Each number is 128 + 24 x the weight over its row's rms, rounded and kept within 0 to 255. Layers, rows and columns count from 0. Numbers have three digits each. The size before them is the row's rms in percent of the matrix's.

# layer 3 MLP gate, 2240x832, rms 0.0613, rows 1982-2053, columns 448-511
089:085164146139153114135124132148114155193123100132170159099134132136137162125179108103108106136107113112164176163117146114129115122135084140125154140151129155171128123145072130119127123126149125
101:126137142112135097114097121112163106115144117130145134125135095168123154130152128086106125142100120097131099136097103131098139130120172076177151123100166121114168101130148128104122106103162144
099:108118164137111081100103118074130099094167118105148139110083142148132144119191159069092144147112132144101109096116144141125124122105147128141108097132150112079145086115188131169147108126148101
098:073140102175127152086112092109146115109153105115095105151070164067147124075177118141120143129176091105146142101130100120139147126151191104128083102126122129108147132136081118132138166121132147
110:160105100128179131093179150165131149113124103100094138145125090124113113150158126126168140115115146154129091148111127157160128114101123132125147148098145158151152100101131132114179133127116135
131:104161111134153124125116098141102152128106079170126154097169148113081197137119140125107138173115141153139124150112134116115249118112107113116112150116151113133151137136123181125125145107116138
095:172138150132117088194172131117139108112150121101112094118125078114126133102162142147095097130146132138140072115157130125110107170141138093178154142159136129104110096111112107129150167127106143
104:142139110133154142115133130123115154111124134095133129174113140160152164138113154149136137157154140102156114164097136133140148100140141107068140171137125174160153117120075160117114152139078180
099:109151123123146116118119121102123172135127178150116145082106120136114121140163152169127080121141131103135126134123109137125112144147131152126103111121082084167116153140100167123140115116137122
100:131137158145082110141123152117142094166099145084199126128123130103120113114133159134131135158089095107079080141100123109133140087124132145112119112140109159114117121127132156137138151106132124
106:108149134183161112159143137118138140104141120093165156111118113147109160073101133161166114133133142126098113159141101112150145147120111143125143124087130152109086143091089176148125126165139141
096:177143107122134179110156123154156155122103091109134125127116083139138070147157136154087156141165086129084145110120065116096145122112108143143081132138070138139120137137167131114115155119144135
106:142153120122157156164151117090126144163130166138121131087116128147102124126178144134078129081124096102145107130144079150145103153132136144121129141119103150150155175114120140141114120113097106
107:152102142123096176118138113157097125136134141118209132128142089121096143099110085093146129122171126148095153104147080120181111114136152120096139131163132117123159119126121131135123109118187134
095:173105150090132142179109100119114124123150137099170146162048139128154144120140123096117119161162133157150142106180188099099145136131170092124151151124123121114110086148121122110112146100083145
098:138149115112144109092160113120109121106189179136154106112142104111109084140065144101134120138102183152092120131189120126116113123151123161121136123104133140104108129142110145160160118124123132
096:154140136170165135065102152110118125146110106123135128115111106091124094154145161148114181126141142095115132140183108105149163124136104099129126154151134120100118116073173138099121097120130129
100:135108149098129134118082172151133130160139160144133135142133113129103138121128101147153102140130088151128128132121136131125111116157131094122153123187141131104113137152117116141156139141106066
106:131103156145097139096137134149113127118079117124088113107118147100100147126155047103116149158139145108136158155112126116121122109092080131125079139095087112134162147101124156107135135094151115
102:150108097122113138096117143144114138153117164091163121144096099149122138107099128159142123144157152141118122119120072111097153081107119145126145097119102145124121153128127126107115121108141132
114:090096116119102155108120102117134118122123133110129137084129154109090097173140118117114115095111091147118175136119091133104131114156111154144132127131134152156153123107111125131104095120140089
101:080140109130108066147128101144131129147131121127157127133141141158094190132171103122138137133092137125142127150105101165111129146136164136150123142132138105117138116129106112094109117161168191
109:131132077150142157141123095083119114143124136171134150147096145132088095135134133139081129107144107118115165123092140073109131122121087133147140118159149117123138152133167138124141128152151132
096:112181088144081130111110147142134115152132130167136124092151093127118109136151094140128153102119115117170150083107109143148123164109139130139128122120146125083162137091138132141143143110102138
096:161096126182115111077120122160135120123145121131093113125131136119133139138089128152109133130122137136128095146157123128142148131097128104102112150121122119148084119143162136127093123105188137
084:154108134119109137117110145118103150148102112115129105137130095130074162114118082100097123147160159170116128152129135140108091094096115118107124132117128107086150121128120151139118126096146120
088:152128134136116075092110081132127071079126146104142097123099112138154126160135101139103132127128133124135076147128126140123129122150136106154112113085125160146116075152105120099124146144123095
104:109125121133110113115108150122156137122122128117151177118147130119130135133118125135065150094115154139077141124105154103169109162135154120103130122124134124128150113118126125102080069131084134
096:119133121089115117102097119121134131182098091119156134111146153129106135160113131115151112106160102115052152124141130175140186103135128116123097074133137129191138114158111114131126153127130174
096:110118171128105146094101152134194149128143119156157064128174095106100108143095117156140128106168134139117112137117126163090148117149111099113091135090157134098137156148110157104150137125133164
109:094148124172145131159113133157134081129140124104117087139132114098090113143128114143106133107109165116143087132156103162159108105107144132137137101126108077179155146103150098099145119088154156
102:108135136142134099130122113142140164140118157139150195145113098154118148136141116176104097123119130100128149131073133137124148149140136133112120087162114139149115132115117147108110080136177189
097:117126140121082159120141086117190124144119167142153125128128122141122101116116164130141126151139141090125093150077100138144137132123087119094122113138152117116138153126103070104120120119150159
104:119109091140154103162120107131107160122149109140121154088115087099113142110155127124141151139127147140122143158136115107137121116136138168104114131167108130127128080107156133104127126176134086
090:107089135143161111162119152127086088140087138077141173114156139121121104126123123132170125141124151110127119137133096106146131121153116115117112090153109140115156102155136105081094141155118104
100:094132138135154110132125150109138145134170158168169141080136140145123124106139117137153139123115115114123109120129099166162118130152155145122121136189141146148146103169112130140114093067061111
106:143128160111148124098119132135140134113135105101172145086098131130149065084159127147101081119135155142132115127115159165121141136119131104105144137142105137093109088120117097089122105184111093
096:133166112113119137099117107144105102148137155110150148121144136145117159159133123111105096139121164161121109123152165165134154099138128175102133144131125131148141106091090161117137119105148113
107:173152127157107149146139130156125160128116116108130121103120145132163102140159131180124138096117146101162109130151138123111115117132132160142134128104109122115092152109138159114155159117127140
106:107145136128116121145083131110097106084152127126129160150149142102157178147111114131111136089113110161173170136125146128112143167124141144130112107108111139160127160095080143124092147147104137
100:095114079124111132136145109090138109100094149154106131120128126137109174143132098124134125105096130130121132110099114118110149156094124118176106154139145107142168164094142113057095115121123072
112:151105144084127080144124151123142118103137131151183096137116141128108148127146114133133111149145098130186085160147144096105135115151109120118125116114161129138108079118089143143171149115119127
102:120179122157138126138138142136166141148109159134133156115122114147106127115153149117117115131145098129166093126142132140131166130151122090146085121072157147136163124126120150132104138174098142
085:129116139167118130146090136146149166170114135131103153131125115156104099155116128151139118111157167135136104160118123139066099171109115127100072130128138129116157158114127098093128110141106128
099:179117091142144085121126147093097099118092083105149101106134109144131115142131111136107176098147146099132093157119138077126166164079121106117141094128117155127158123145131169130120134133104138
105:142154127155068160160120154086128145151144141137121123146175118160119122112126141118117127138137106132122087161129140147112120146106147102123125137096140097139102156127123135125122138164151089
087:106148160182144135160135135080160163132096149145125152091140108155143143095149092123126111092140105115076098115133118155134145156133130127170151133153159114118148129121104141074146127173132108
098:098135109133110159074099094108120146137104108105078133105119133149127138079142102124095113106116112113102141146147065098102150143157163187144127148133107148129120118142128128141130075137143119
100:102155099161139154146100136111137072133125102111134157106155102105121092148095130119117115131083152171152152121110106081143125131159111107124124175183130097139152154108124114157127123136126125
107:138087133135167179128106175137134125110114137150138129093122130120125158070131121158121117133099140171117127108127164147160131146128126088126104091126121105098121153150079088097101141107124154
102:124129144126114110124104153123168142156093099096185110176144130101123137158141099104142175089166141141087173127141111129125121164121111142126100135121130149150129118157129143126099104118132106
089:184155138115126142154110137115146150125167131108160195084145097124147141163114083123090149092105154122154132113154153105196156111120134132124117127134144113145148155105126110146140175136176105
100:126107127093125123099113141152108158134085189138147128163135119109122103116151171113138131130137151168137131185127127116097149150109130088152117103116101115133120163065135141138167159156152162
069:134106120136104091121131104161115136132120114132130163144155121165096116154103148133118182116131149122127136120136122142161095107133120077135169078130134115130135148103142132134144126140112120
100:097163102128167119127142090149119139124141134151133134124173140104118133114120164121132139115118164147155128128144096098150111116098123103162129125130120150096169122134117104093106120111117126
119:112145142123134129119102134137120151147132141133109131123065125151120127137154129115121129167142129100090118138132123116134140146141122097088135139136144170139090121104114087155097098118138116
095:124131121117182095110122136109128158153102092124144153103115105078143112104124144100079137146095115126112124133163146126160160124160107107079153097150121139138170154105104145142132137164140138
092:188135117107131108190125117163149170102120114083110128152146113095092114147156141109133119110119146097097107131099112141135181122111152142107130118126121161113158171135129099129143105096121090
099:111176137165103131101136145162108126131138136139171096091134122123200153113130145135139114117113088128126156147187165130099106158120110135120100150122192103167132169177154093079107126114110153
097:140160114156157152124108178151128065130136133125088129122131099160109115116104112138128123135160151160095132077129110121137119120138124165120160113099150169143140124165158115145117080131115157
096:135093131121111118140128171163144096118187159131147152163094104123126141112158120083129142112101095103102139160125167126128151131148136168136085145139119121156138158054166152126116064152144094
101:122114110117124115135102128118125176097135131080167145110129133146134111122144123118113128118114178112120120189163149176122150130137122089140178106090133121153145094142161148140134111159136088
084:122142173137143087090176091131121142126111129132108101112138119108108123147111139146101125117145177118182126156141100134171130117138105138110103134114087192109106154095145104166136128122095140
101:106122176171126089117104135115095139185082138150154140113127144098106162077171162135139152127172117173152121087131127069137139103121117109128119136146129110133154143150136138072132154125140090
088:103117119141080145087176144171119129156122116110108153100145128151148070124111152133117139138106115117099179167100190123087146113135073131131164146125106137130110138127161136129134077184100175
102:130162127131150119147117111113104096129154146144114158110138145110142149102125133105124172109136097128108150158102129184114116159100132162089075120140109103147112160157115155092087168138146173
125:149123117158102134132121157119120147141106117133191143163189104125179164136058136105119129133160126089129146126136153170147109132125153178159099141132079164133126151119109087141134131127137131
081:144132109113141143152098122080120121099128141172111145148112137162123120158117146154140125098117111109127136169101129119164111118109179127120148098172094122113115128113130150123100124179129135
107:169094163128148142143148127116144154122130151147130125137142151086128178146114131126143151151117140136144116121134149101187124139104164139126161133094094118119151130190155097130127176137138097
121:140095122101113125100084117136097134113147101171133190141117112177160125155148132107123123148153137136107120165179113133092130168106171147162127164102140149132126142101140150129135142130141151
104:148137163127126089137114136100092135124131148152095112129112109150141111137146119098127112143147124118109122172157117111140149101118127153148135177153157101154107119131122140145136086116187113
098:186159140113116163139178146171102151133135122118106137128108075145085115109172152139151154154160123124120161100139130115153159099146103139136110134136124071113110146151101153152153166107115133
# layer 3 MLP up, 2240x832, rms 0.0652, rows 1982-2052, columns 448-511
099:126126114092174115130081123141130134165170120093139132102151102120128125100096109109131157106126075145144157126139113138128161141126142122124134131224147090133103139145114149140072102142150111
106:139135149114086147129141175107128111171108150113124126123131102108111146136112117138130097146097155214143141131177177124112127120144144103128146163110130120101112131067113107133133105104113119
096:099134138138101116146134130144123132074127116114173131125107146105128107128127142097121159138142103129129107142157162107169114181136155142131162135116157136135124159140162136152130130130117130
098:134124114117177126121123161131134096138146135081093127155123123166098174105134155124092094151136176097099121136149121109159132110132156157133120106128126134120126134159137127147076109141085087
109:126119094111133144101140144129119107137138127171102172141144173149157126121154165144139127115117127122144105137154150170146120099123107118118134115101138086137138133163090155134130163130107127
127:121104126086103136156142148149097122152126158118157111083094093107128113121170095125105110074134128109108125090150093138138136155125165109106095157106147078146137157154119118164169093146129115
099:152151144139149143109126124091179104148127146138106144153155126124132093097132102143115118100136168142113101150084124138136134129153142101148116174112123089115114128141124132141086198098113154
103:106136141142088134162127090112151121138091140117164126139135143109143109119079145083153144164164103127129145141114077141102073091126152123177125104100099129168160107115154127136124077155163132
091:148141161135119110132094109091136106124103158160127107135124109118122153142059169130144151116116142150111143145108118127116175144136120123118095114156127134146157125148127114127144120113100124
108:100108132121155132088145139149125111115093147105150115118140157132134117108136140113145109072063155121111153117115149129123095157155120156178096105122140110127128146126142215126127131127163068
112:101166119143127156124121112122098159099094124101146138137120126112141101136161161153129132120144096143144100105165116157106099117145122151113173092070121144141125147173156126154123085117125151
095:112115075077126120109137141144129143127138119139169110136091094139141161154143133132096117113117141074089198081083109186117131106103153087171127129119124126149146136111156125116132116081087125
111:134116126112100086139084124113168114118125096131117135164111121153103154136138117091140108070129149151134123111095128121103096127192141152170144121151146102118136150126119123072084139139082148
103:120105122151137112132130126107085134102106090128072144145175139133127107122100151124119133127117209146152107105135123125154135116130146118156108149116145173116087104123101115147113129119106140
092:124143158139107142132121075170119152150107136100134098116134132121113121146140130154116136108129165108139131084150147150111133105162113118120127106163140117153115106114140144125095113135150177
095:124133139133139126133145095103146121095188143137161136118122104143159163166149124133141087111127099127126125095152174155109099121124149151117134145120163098102116112127092159148097118136125121
087:162102124186171124100111151101175163147142130158138132097125115120145119128121100109064133134129118138165135138135137111111135097140126179135108105148137134124152148170143160102136127118134127
099:128116142169155128102146133135110139178100151120149102120116167112106143116148118091120107122122119158139150136108078123133115107146140073115153133127093129078115150138100107109131127126112111
103:094152106123144095125178129125098135139131141112144161180138146092158127088118085097125139151127146107112103083100126126128123164126125117139125101113116131135140129154122113139127116136121147
106:134158132102141146123110117136163147129162123166133140107125108153087084085110162152140124137091096125072142108115119088122132104159121094103086155140136115130067167119105094123118146088132127
115:095133146162129147123146166111139092112161126144122141130124147170118139155114107107128069129133097187123155143110139138137149143182173131129142145157119156139110097134097103117153089101126137
108:130127148127117122123103072134126177122134189110122122136106164113132140110140153155154118144097101155084099156085127144131102093122146142106159106142134092107109145127111158091142109107109124
106:125134077125131100156123119169148145129128100123106142123118105116143186119179141090150116137140133078100105106104090132118154171127121121141125140148110130150114132150107138116129155130152145
098:122100130129133128177156132102139163129122162091128152085125109161126131153112115139104103136127107109158121107132129112112120139121131161110120157113164109122130150107133150125155099120104157
099:117119099155089124127141122125143127130129118111098121091110145125151104164134131152133140179113117113078158128113118153121145135114125166130128158166161124152158112141147080100119124098140161
088:150153158112133125137156107114112103161101168091158139116110089106122149112143096101110147167138076175083125148164122195137111138111108134119121135124139092118124106126148114127107116109131116
095:150133074140117120122126112115149154095125088167107193110146106145115127127134146163118093120139163163121137126152103168101151156117099145131175107142101133197158149146086143124158151162118126
101:148158119096193135148177140156126110146099097091143147158118188127153164108101097159140108120091140127143116126119088119159118117113128126078137121058146140140137129129074141155123173129129108
096:144114161075108071132129122101077104131161169116113125135157080131122146139107108154150120108127117138100149147172174082129151126149090158118103132085150129176109110145118146117169116155181109
092:165124157097116149145127053097109111139100093099112153152125119086098155120140144171086118145135100110134163120119095142120119142147100163144149123136124143163131117126103159099103137123136120
107:120118130128127145156107150115113110077135081131132095121107118135084127135121159134135163136124114141158130137123103118107125156141128100182128134115119125157146122123150178128145128117135126
099:116129115131097113107138088113162187116096126116146150138139129131148122135139159107103177128144144142161150110094145177117099124166157140139106145144160125106115130105173153159125163121135142
093:090100103124159124119151108117184138148133173084133162081113115127135153145165135136155123119084134104134158165096123127179142122127083093111108112153081122118150162105105123110101123117157131
112:193134144121169172130137177135147111161160123133117139144111108157128108127153141089108132115132152138121094106115114095145145121115131132097166146134097136100135111143117099102155113132153083
092:113136131133118164128154123118188120139155113111176160129121171136110093134131142133129122135167085134140137125174158122156119135152092132134135162131098144155097121069131148126120144173149162
097:113126134175122137132129114108096160147151122141141133077113160102124134136151135091108123150095085112155119167155074162145128092135136174113146140148137151096155106209116120133096150104120140
102:092155113149105171132157135087123111126127116121104106100120127134081150156117127140080116129085159126137129147144158108122110121144166139130176129118102160101171115119176100165143126142173145
096:104114157099122152141097148088179139132122140140131132083143114170186125123107078119118120142084159100114104131125128107125129129097155117110116107165111127148112140117142132112120121101087089
112:129137145150088141137122120144140157095124110119141121153123104136175143105143127144139139135133130074167099120089125105088121116141153189133140125093159118137106112127098118108154171103144136
095:108145100137093121123122110125082147134178140122112121131128113110109160172109106106123108131108141161142122134101127090127112135108148138136190110095112111153135161137115090111135151129097195
090:131124097108112127119120115134117110140094145194101168163125128173138156099148132125117120108094156139139114126110131150133142123112114122159108115106121117152137141137111135081133096130150094
113:081157131142103134157136119148084098149110069120129132093109156095164126125134112156089087126153094110107152149150073100149132141101157135186126156100107135146140159152112134177106136139155130
098:106066101126106095107148106114129138109158139156130096151130128136170146125133153120166200161108146174150111147124116112136128122100127147094128124122129123131117148167153131106122129139126158
067:109092123158150137154123148110115110148126140145073147123131124121119160131118125165101141104129162078147127180138187138107082145113137170155100123120164117117116174137133101115108140143161108
099:130121146161106133109134146107108117132166114129154100123149106122162149138124115123166120142131104113154115127142126179120149119129082116110091118104129155093159133168140116129118181149154132
084:127178127170097161146082122092156148158138114104144122104140144148136150108118151123136141119152146115134147163169164134120127143127162124163125105074133069129122133150113108100134163134134102
083:121157149137095150145160150101153127147127178144131149129135114151120145153134088139124137117112118120135116152169161136119113138129163097121143133140127122119143147169129135083139140172115101
093:126113116090116115109127138141164141183096155147144124139129115143131098131111176115090161166078126100145132128101156147145113108131097095133134152145109135147122118130113118145125127094134099
103:100154138139149141113128085097110183151151173122127089118133138092176110153123176159102123149144115161112102112137132104148156116143106145141126101126134169102168137111143151134131105134147163
104:143135150140112109153143092108102102139096141132120109139106112116120116124147135105155102188126172162143137156154137100141145148150114093122195157117110132126152154079138114111111163080118100
105:160146084129142109138109124106166130095139166174164108106169098121125117136088144148122136150143153138126088184084156105149142117132109123169123102139148123127130072119115116127136126155147141
073:170123110118117130159132147104140121179199120069151130102135123112131150072131108144069115127097130117111128118147145142157135094119112113141109128188130130144143162134135134124124130156175127
106:152144170108137110169076152153114147136160170156106140162107148083146139119154108108107151126118113134162095116168160136125111106118123093075146126133116131106138138125138147110109102096121183
076:146113147118169130134098142098183109117148124099155110119100167159144136102127161155118109124130094150160150190140155128128112173146132137116122141082146116096110144162138156125128154120107127
099:149166110135077127114144167119136106124132130166121085170116105132129113101100161130171133148133140122067173133075162165134153183181130159142094081151098108145109137120169109128159115106142133
112:056116134146189139103091138114087125097138115164121146139151132159166095126134081130146097168132137058131123128164137126153105133115132108133176124120151119124116132130150119137135121090141104
099:099125139115127123151100161139153134151113097123137115138125095138092089148143129094132135121176146127140098150137115157177123134138139094134165131144101078128107114134139111153106152125142135
088:154159114129137133090130106111086151125115135107111078140125101103144107100106100105133123119156106089114131142151111132096130126145116164155126151122140117126152094145149176171133161153152132
094:129112147098086143112098105111138133092105127129158165126118117103127092152151134142156119100101093125138121141135116137127124154138106091129163130123130144148154139114133128161151103153148081
097:136152139131142135133139133129117153165112099151101129123122149122119124167103160139114113134110132131139155105145162179151154126129102191122148121166117104145143156134145137109133156112173110
095:087154126103128121116085089151155095167159122123123122140103152135116123113164114119115096103152125133136136091131147107126125144126084102144148071084135154117122101120125101173145116148139128
096:103125146132107184138106165103107113086160123155122136125082128182112143133149111120125118093161145102117123124125103152111140144109110153165123153135098136145117121104117141095168125136143129
082:127141144144131124156105157080143079111084152124135183131136149157122158088100127124129108129160095110147095198142142094117155145098073142109124123140149173184102142130134127148115093120120142
100:096121114123151139124126126117113120099152133084125146109096128149099129150146131144086107106162125189125116143130112136130113129081110140138087134164124168116109122114114076098186107115145137
092:137127091106159122140121108085134096152141149109118174112159126127116144131116128146126105126142149152078178130128117134131102119117127117132147074145132079133111163150115076124123129104181140
102:104163128144108117129157103132094152148154145113084138106168162150128118078110122143097149110138107139113128104080120108142130155145108165107168131107110108120147118126118131142155070146127189
127:137162087102163090131160125132119089114127134117102114130099117103110112166193104180090134146132078195145141120080130152074124104113137142101143158143090113132114105151173144144143127103118095
065:122124120134126125106137164135116097116148125133118122119163143097147154121142114160111171112125158140133147123133114166122141143136086153140103151104171129110125140150149140133148121113157147
099:150122149131118121142157141069167097082114103108110142141118142144129137136074160131172129106126139146119131136119145130111135088127147165105108124135130106159108109129118145091159155093113145
111:145096114143121119078147097098152095132117135137143144115115118125140125137109158138152128150151115134140091125123117130132105109116159156139133150121104163088096110110130133100125135125130104
106:176137176176094130139083149134137103111107103146143117119108122106109135142109100123129113128150130072146132159157159150143134097135145135116146109114176122145127111115138111130151121123173114
# layer 3 MLP down (transposed), 2240x832, rms 0.0373, rows 1982-2052, columns 448-511
088:130123106124113140142128104106196082112086134137125136124125109133134121118153130095120104170094143094138157158169158141133097142168131130111088106064127161144113142094144161144163108128095147
094:189185093144118187115145115090128158096130158076109130136151083150183134102152110134107116132118107087133106110101114127144099108127100160092166127158132122130103139128160141144173129107128138
091:139118122067173109129122169125140157119152132135121126119136165145115145075131075079094173145122101122136097121089139136064153118137143150115095119110106109123103087101109103132161111134141079
107:137100132139143098152150144157117093132159182139144192117166127113078130127112129159114130134143150116116117114111100127104130148139139113130137121131069132153187134112165140158135139126088118
102:157131147085123164089154160089112152119153131119097139105148107167093161138162118126138150113151124109116150139101118168160143111103143131143138124117136151129145135143107152143144110125131166
123:135168180125162158143124134145167098134127120102080136160149099163130153159143103169149116098126151091144139116135110125174087130152136124089134088132142125112111102146116169158124114106132125
094:138105140123128117187117133127103127153119178079116124149126147127157131150153129092141113129156114127151127092143075136171123117109127119149145126147120149105112125159109098133143075111157136
105:125123135142135112135131134092086138127166144098129129151108143116150155098155135153081141159164149138105113122124097136112133070129144136073118154118165126134132132149121088135116147133129128
103:121136146152147112160145123073151119128114133165131135104076114144124130149090091093116069149143084161120124161128130118101097135138113132135141155078109127166107156083168140120084124120106134
101:137160153122130107112133086139146146115119138123124134079140120072114133102149112108121141144065129147106111094131151074136096162099113146095140158128147110095134131149103131088112131173124133
113:125149155163104123148109069109113084110122101102125125106131137097146144163124140172140162080125114131136105141100133140161143087185152115117162103104128161148147144094149157144122150157119145
097:080155115160149112116105129150164124114142116144163137111125124133116129134136106138125132114163128148136147147145169129102055140081152192116112097100179106130132135157095128161112149137115123
101:144141128154105154148115133105161173104134153166117137133140135149107121127123127120099130141131098146111143197138101107156174141133155137094098091138157111089105145129109120133134127134108104
117:140107115156091174143137124135081171098096089152131121127173132119122116118113159139111170113139158110152114138126134134144123135112154070127081115102121140118163137168151154138123128113125128
091:102129132085092125127114145134148124132107128182128134147153150140131110078093162162109134165115144140124117128139147109133115120118132134134147119161148104110130111116125086163159142148095114
108:100102136157116136142100144136139161132146118100111100112178166110083157096146162152096131167167117155143102135112075130124110132143123111140121096126123121120185134138100134081121120147152099
091:131115109130143119164141120125157123152182143108157123125143122155134160124130136101096084152116085129145134102095132156106138150114138108141069124105113138154153135181099149186151134113139146
096:157108122154111127178082145081113090110120158131123116102165108114151142153139107164097131115122159121100105102102125105160148164105175146088127143127120098123104118115101154150113128113169147
099:146154154092084137096088100146125180135190173134160131075140137146140125164118147148143126168142133117104079150152152147128120114152125138145122101136091113153100160148140113139111110176160135
100:123116126157118094111081121180115126136099166116105149129135135111138145108105134112122115174155175105120138098123143127133134132096105115104141159143112111140102128095122123121135146133082170
101:157134138093106177086111106141107096098146162099125102095105132126121101126125100129120115128130118172152126170147124115092127091122124106112136123140173147100187143144112116116136079148126102
107:132165122114143119122136111143094129137115084198149176142148162105113167151115165144102167109088137124126132142138145132101169131127142145116154121102145176116115151133146116115159133135138104
104:117107129135090126087144163102099172120104177093115134092120126121104102111096118105118101135123145137145115137138146130134125138153140140155140135150102090111115110089111098124125085109115128
097:135146103145086149116142145124113071119133125128147071166141120085110144156107145120108153144122193139122136149165126123095102128160143144102159147115100115094148140157141121153122095122172127
095:114098100128137131137122151141142112138136150146149112123116124105109133100108134098118104073180140142135113135148112128134084143117164086153144080122111122112130129132104154127097155189127099
091:121165123116118142142178115132157105120094171156107106091160200147108126137152114166124150112093164130123114125145133092121135132137105158144136130131145123152121110148140116105166120131110168
093:113145126085130102107147109103138123131089146060158096140085133100140125135083137131164101061105118089141132146132130089112136135146139133116125120140175158138148176146143172114097084089140164
097:145129167134110093136100117107097157146128155153107130124081150098095144144115062137165129142116142138130159181097110125082142123117102131132114117158153125082137141097164111090116147175088133
098:161122120146150125091110105162076114198162084102156145112118118143124103118141123112116130091157156140117150130102133123143117116121125090123105152151083109111127132148129135134143081135155110
093:183143122127152135108164131137121130114155114131106060148119072106145152142129154120150083145120141120116139093124133076114128098112108116126128155131160095117138126126108153111111141152095130
092:087104097130115128119139128162187114170124154120139128145135115159125124109104121138123138124146122100120088107135137175115120147073138148154118150190139115105108091128169104121158110059146146
097:071115122164177140147112153142138113103079132141139116150143125100155142143120096095112116167131141157113121108129126134152118131132134177135114160102107117119130157080133103095147147143102116
101:138138157158148157142114132109108128139119149142148113139152143117084148134134147131125136096133128143074104167152156126147130132118113144150104161113187131093174146165105135132132110127107110
105:129141147110070128113110119118134134125149095131138092156138107168159139128111095129150110132166137129151110144119166162160111138124115157138117148146129144155182133128148158140143194116115175
095:134089131123097130108142101128177117098137073155108134137106078175130156164134110132158116084161081112136133121133104078114132118117143164154135115136140203107145113131162117146154120074077128
116:129106142141129155148163101131109143093083114129123092163122121124140143107143097149131142084111145149127127147124124142106130104133123043150112087160101119149111149136140112171139144119109159
100:145131117109101136135127137136106102098124120188127152152136096121173185126145157132210173117124115088138094132154104129153115131163130138078154145107138117163122165179163137137110129116128118
101:137122141151122163137096134102103119138149114123106119142112157120111134120154128134138083158144100112121115088161100126120115133109141111145143147129170155100117096163138125119116156143098113
099:097097118137128146134156148110131137118112158080126084081110112142143170076144150105113141163110121067127130134099132128168107096130115128184122113151139114145102122137104174140134126161163207
099:123130132109161147135133185111151127166129114115099097136120102145151158111132141125142154145140132125110123162127124132141130138136133121115130115170132139160123127117139121166107105129136105
110:151140165135156131112126167151137169152182162106131065137082149162153094097098155135099123133115148090131096125161118162103151145115115148110132127115149161117118105139105183148099165143088146
106:153097109162077109108109128099155109105107125136157146141111135172107147152107116116098083161142086126110162115073133150131122125133139148124122134110107180152127113155094116140138186151156160
103:135136138109119130141173136104120118124128114107130163163141131130106128106137142137132158130153130157121150121125209109156121110147127142101167164132131145117111134115118108098114159147137134
089:137142159092148081119182117096132137162122121129131125128099112121124182113152106126136126127109129168122112126139144105140153093132103125150150150130104152105114065157109151148135148137133132
093:145132130161160108106112123088127114076117102130133111119149150154146109156112121132114142098084154132118158125132117124153146124139143119120132097149109147135109159103095093130126162149144132
103:113135170124161122108201128186125091134104115134130142118116155098171105161142132147137134110109160138140132083119119126137111106129075129184137155134130192112128083131139160125153096101101165
091:109085137114112144122142140124107116109202145088130122152126178097125090070102138138131156133123105129133147138118116090153143075126135125088134151124126139124107143095145155135105144129120139
097:109131119162108135136062128088132185190112099158069107128159112136150131113079116129137139103129107106128102140143113125157091150115122116131118135176160150130152113150103117078146144140142116
100:150132124128165131121089147117136132153107129147168098175116120135116124081105131126135132110120141163130128161118147139165163154123115117116113146132145097108153128126129088157128135112059095
101:151092101119121128133159118130125128144160101170116102117127153141117140148131095105158100113129098138092118146156116083113111122150133103118154102104159144115146123117117146153132186150140095
100:104141110122098149119134139126155120162107124144138146152112174135131121107133106113139116097141120108131129140131156102138126117112102103139082131137152125147115125097153148118152177163112136
085:087184142101127125117139125123120125136113106127058088158120175122133095106156179115151090163087102140144107131094128111103118129156115108132131109076125137104118121151116142119125121139092162
101:158130151123172115126138128109152133123145132103074112140103107124139137119131149126160128147159127135124107075128132099116147153139105120131168131141148090147092139132151144126138136125148127
082:096136162125098164109109133120126161115153112154176142107157160145140157104119127148109154116171128127119157098128179158112129089113125104127153105128140076099099149120106125156098128137153134
097:150129150145159091161122121113115132152108142122062162098136143114108123157130115120138113120095132137125135103145117114149120132135138123120165152128113109147136134084082151140151145127167145
115:105145123082136133119148128126101095136094136103109110125137090120097161152119111152151179128151122153111137145140140132159131128098123157086164147134122191113140134102138132156139129155123172
094:139111141091140128109123132077116160135139136147123153097131129106117145141129141145102134137147127136090129137135123128109157146149091147123114139141128123176152151140115144103173087097126101
116:104134126136140134128141152132121161136122170117123140158091118137109114138127140142083142112159103136094134146156101152098128124119093155167104137133156167115114134102116157114154125135116155
099:145132120150119101117128128113173125138159119145165139116136138097146116099116145153088142091122144148150148137129114158118192115087169142120092156107095138125121104123154086130115081117117115
094:164137102184118116092129145116139134144197150149113141158097106118100112127120119111128141152154137126124149119145144112134132095114161107126141160133153160149130103144134125130134111136083195
097:161134094131144174098143140151085118141102164112133176115161126118157117110116107156143133113120172117132150128102160122133102141103101121154170110147137126172145148131084150124128113173183132
099:153096122113119133109136106138137107134132118132170081105155195117095163104109155128146122113135109152112144142109148166122137114181113112132131138094125122155124158156147124108095115115133129
089:116169130065079120087100107108103137106140159109128156132140077122139149110181091105143140117199151115163110128107129135129111138133148089127162140125133143144129095130117130098132103159113073
099:139089133114109105103125110151121130128164108136146140145162126120127095136121112127137113135159125157180116108145156139126210160107153132162139087164131154131145114156130165127094137146169178
098:129122153120117117137083102136116137140145104146163103149106134100074104154116153145154074128153150140116140108161102110153123163134171138110116154135135126135163119123130067123128127116134106
104:161159106131120132147127147106159159133108121092156118144144083075146102171112120112155118105114105090167107108147145153074068092071100082087133129112107134136121127128124148122104095168128121
125:111136112138140120169163128114127095062116104197145114141120137117125169135127141135146150137119111181137110150121095119125155096101130098087137102143137126126163116135179143148108129078128067
083:139110146126158125139108113105089128104139195171122142130087104124139121162116129174117089123104098149128161130112130123177123163127121143134117136198122123140082134107131107137119122154146117
096:144140140087144101074118120207117138124138097165088100169152146098171141131130130135079116132140102153120140152111147143134109141130162114099139133163174103113137121120087128150116165128140118
120:129127090122149169142130099160132115129111134119141118118124147113102131125119112122118167108170150099109144125149132125149147163126141098096127145130123085121163134122128125151092095106139102
097:126115119135104105111144167140111119114136127138134119114113071062114129124172120104132119130146113139119142133114110139136138158147166102101120158135116156114126121134093127115122095159114123